python train.py --num_hidden_layers=12 --hidden_size=64 --num_attention_heads=2 --num_key_value_heads=2 --head_dim=32 --intermediate_size=192 --vocab_size=4259 --hidden_act="reglu" --norm="rmsnorm" --norm_place="pre" --norm_eps=1e-05 --positions="rope" --rope_theta=10000.0 --rope_fraction=1.0 --qk_norm=false --attn_scale=0.177 --bias="none" --tie_word_embeddings=true --parallel_block=false --init="uniform" --init_std_qkv=0.0729 --init_std_o=0.0 --init_std_up=0.0729 --init_std_down=0.0 --optimizer="adamw" --learning_rate=0.0063 --beta1=0.95 --beta2=0.95 --weight_decay=0.071 --lr_head=0.0147 --max_grad_norm=0.5 --warmup_steps=209 --schedule="cos" --final_lr_fraction=0.1 --batch_tokens=32768 --max_seq_len=512 --doc_mask=true --train_tokens=113800000 --max_steps=3473 --dataset="wikipedia_en"
Each number is 128 + 24 x the weight over its row's rms, rounded and kept within 0 to 255. Layers, rows and columns count from 0. Numbers have three digits each. The size before them is the row's rms in percent of the matrix's.

# layer 6 MLP gate, 192x64, rms 0.203, rows 170-191, columns 0-31
104:156113117119124125203131162119132142137135127120143141081140143141187111143097121122193123106159
097:154122110114132118091106152149160124135129158092154200139178177142131158129160130148141131139104
100:122126129135121145159102114116111160093145095097143138136162129083109133155147103132166148125127
111:114120080084100112166118102132168157148116089119121139120150155110137134128123131124138140120116
089:155101103111105157113099096105142126171149111117116147130192127123110107157094121130136107087120
101:161127066109147131136120115139123085133121129087139155150139131127128122113079122121165156095146
103:141113121098124188121177144125150103134141122119131152121125139163154147169113110136127129119166
112:137111133122149131154141151104138096097119158111134152156124113099178105141117080126140145137102
094:175118115129123143092107107136149173174146148125137125146190155151132115128127135141126178110091
098:120106117112091105136070125105152166155169085102148155128124108113108177147095108110118160104174
097:117121098109114154121119137130143112113106073121105127108131129155133155131117134171128141143154
102:103091137118089092155063122130133086113133114119128144113145119093125132158143097152091146141170
113:142098128126122150165106069127144118105143159071132136162139179142128102173136115106137154145169
108:147128122131126134144065135130139179096102132151132114091121112138119115146104116116132155123154
094:150125109116089162115099104119149143094161104126146141114168119156145153088108118143137132124116
101:163127159128138154149173153120119129099142109129173117154138149109119132121164113146138140115158
090:121109113141123175107095128142165133123160165131128150116142126119162135160163054157125133088132
094:121120112117104137101169149118134120128112115122129119142115120082140177114060149116110124086100
115:139131097143142159160119141133140174131139126104159158109136151143128176148120086121128156132153
096:128103108102080124127125118118135157125135103112136103103165114147163123141134100152132140076171
105:142140128157107169153117130121119116100117133079155196149122161107109114111115095125113165081130
102:140109070153106158140102083158179149072123112136122144126122126147141138136106126144107158089152
# layer 6 MLP up, 192x64, rms 0.209, rows 170-191, columns 0-31
097:150163125183134115131133094146111175156163120129133140109139126103118109110127078138114131109138
096:111130131142148106130160128170125099137103119147108120174109144061160120139127138109171135128133
099:117121125130110113098171113121129119149064161113093093134079136139160168131106133087101145109143
121:105150079097142139124144100125151159132101111139107136118145140087127146098093161115130110111105
080:134130150139115135116117137096095131139133144086126141159171141159111121138117132123129143042152
101:151155118130145144119149106109110069138112136098109117190123126128157131129145126103185096154130
120:112089127121148068156086143125092173095118093135146125087126121104081145088118123095106143126096
111:144177100135118123102123137116160116157147116131123112189118129137097119125086147140178136116077
087:077141151124110143124110175128136094074123112126128140141068118113109137124119131109124121149120
095:151112096103153064132109139085119175143136065134159101092136095141134134107085104118160127110115
093:063100083111109122124160093132103134133148119167108131085130103093145183129108154121126111145123
095:116121124104091089108133166114136180129104077102106128127128130107131108110104144158132127138154
125:097142128146137091070114111130161140086095107151102160109116121076158168175113142160131166131157
101:133097123112124113155136122126144143147127118066122146145131112156114140094109119086102138113092
082:134130132105118119117114110136148124082145138156130092078115107147104083158172122150118117146136
092:142104128124073173188127159104128119149174088116104133105145126155134099160106137176129137129156
085:132142122103142171109163148154065165136136100169129117150182163123155137116087143092135123095141
084:112113107167108142172128150085106156139129088138135139115116106093136140150130155116142137131117
145:127113115076108107079124101099137091152101118111093105148083127113166106132119173123144138132100
091:114084093157126168112144156126120130069127143166099128088136118157126122108087163127092123134092
100:170125134106156080142165105146122138138129097157138082071145119125138141144143164134145139162142
101:119159132109148153123137157121146090152152096124119150148109139145162110110162112089140127143163
# layer 6 MLP down (transposed), 192x64, rms 0.19, rows 170-191, columns 0-31
100:129129170152125107149131135131114109153148111144140069142100103132113153103108162137160136165103
095:120132125100134091126149101121131114134130143116117133120102068186085145099133125166111175138148
103:124120103096097152132114104118148121136122091090185122108103117130099123110079117131128169124164
108:088139129126136113129120132151152098131129136168090130119153128111129149127118160120111110126123
088:128147088126127094100130129124158134148123096126094086112106097111134109122107098137083105165144
107:123165118110182138132163114105120132130076119155102063154148121122066112125095153118135108117141
108:123172135168065152139135145086102136099125145125142136102125165152132120130122132131163104100156
116:137101080128107145105158124151100107133117109099129097161162111144113108124116144138082118119148
093:136140130147139148145128117140140169109141126107131182078146189121141100130136122153113159104088
104:107168124088112108095147109159106105173121123158097121119136151082127142144120141119109088128126
100:139155192158141133114128152136119148132087166136165141133134104145113128114142152114107146113124
097:133152140162174143108120121170151150125108116122156116111131131114108132111175118134123156158115
123:121145137119126084115139112115113128106128115090127187122118122142139095139122118096093121132141
105:107122134133134114142160067110129050122091110081145101118132146152117161158122165172132104096103
088:143126162151114133162113130098107126194124101130144133156123161141102106136141167099142118141134
104:153119154147184151095135150108154141136112139161155080114075124109112115141131158070150089147137
093:144136099125145080137108169125109112174148110112114113151072123099091138124094160118096107126165
093:165122134095177104100114141181132145136108157150139135135129124188103142100096112126089154140152
109:137127133103100121089095071119136152173156083080116132132142085160146127105148134112141145092135
094:113133178106117104107141082134103084147109126130170131181158136109145160122112103129118096102123
097:118135049153120118122131122116125131129079139152086091097140127116112142147139103153151113128177
105:117169143125136124129150183091139138114132108065162141116122176131133109149098120151157156155147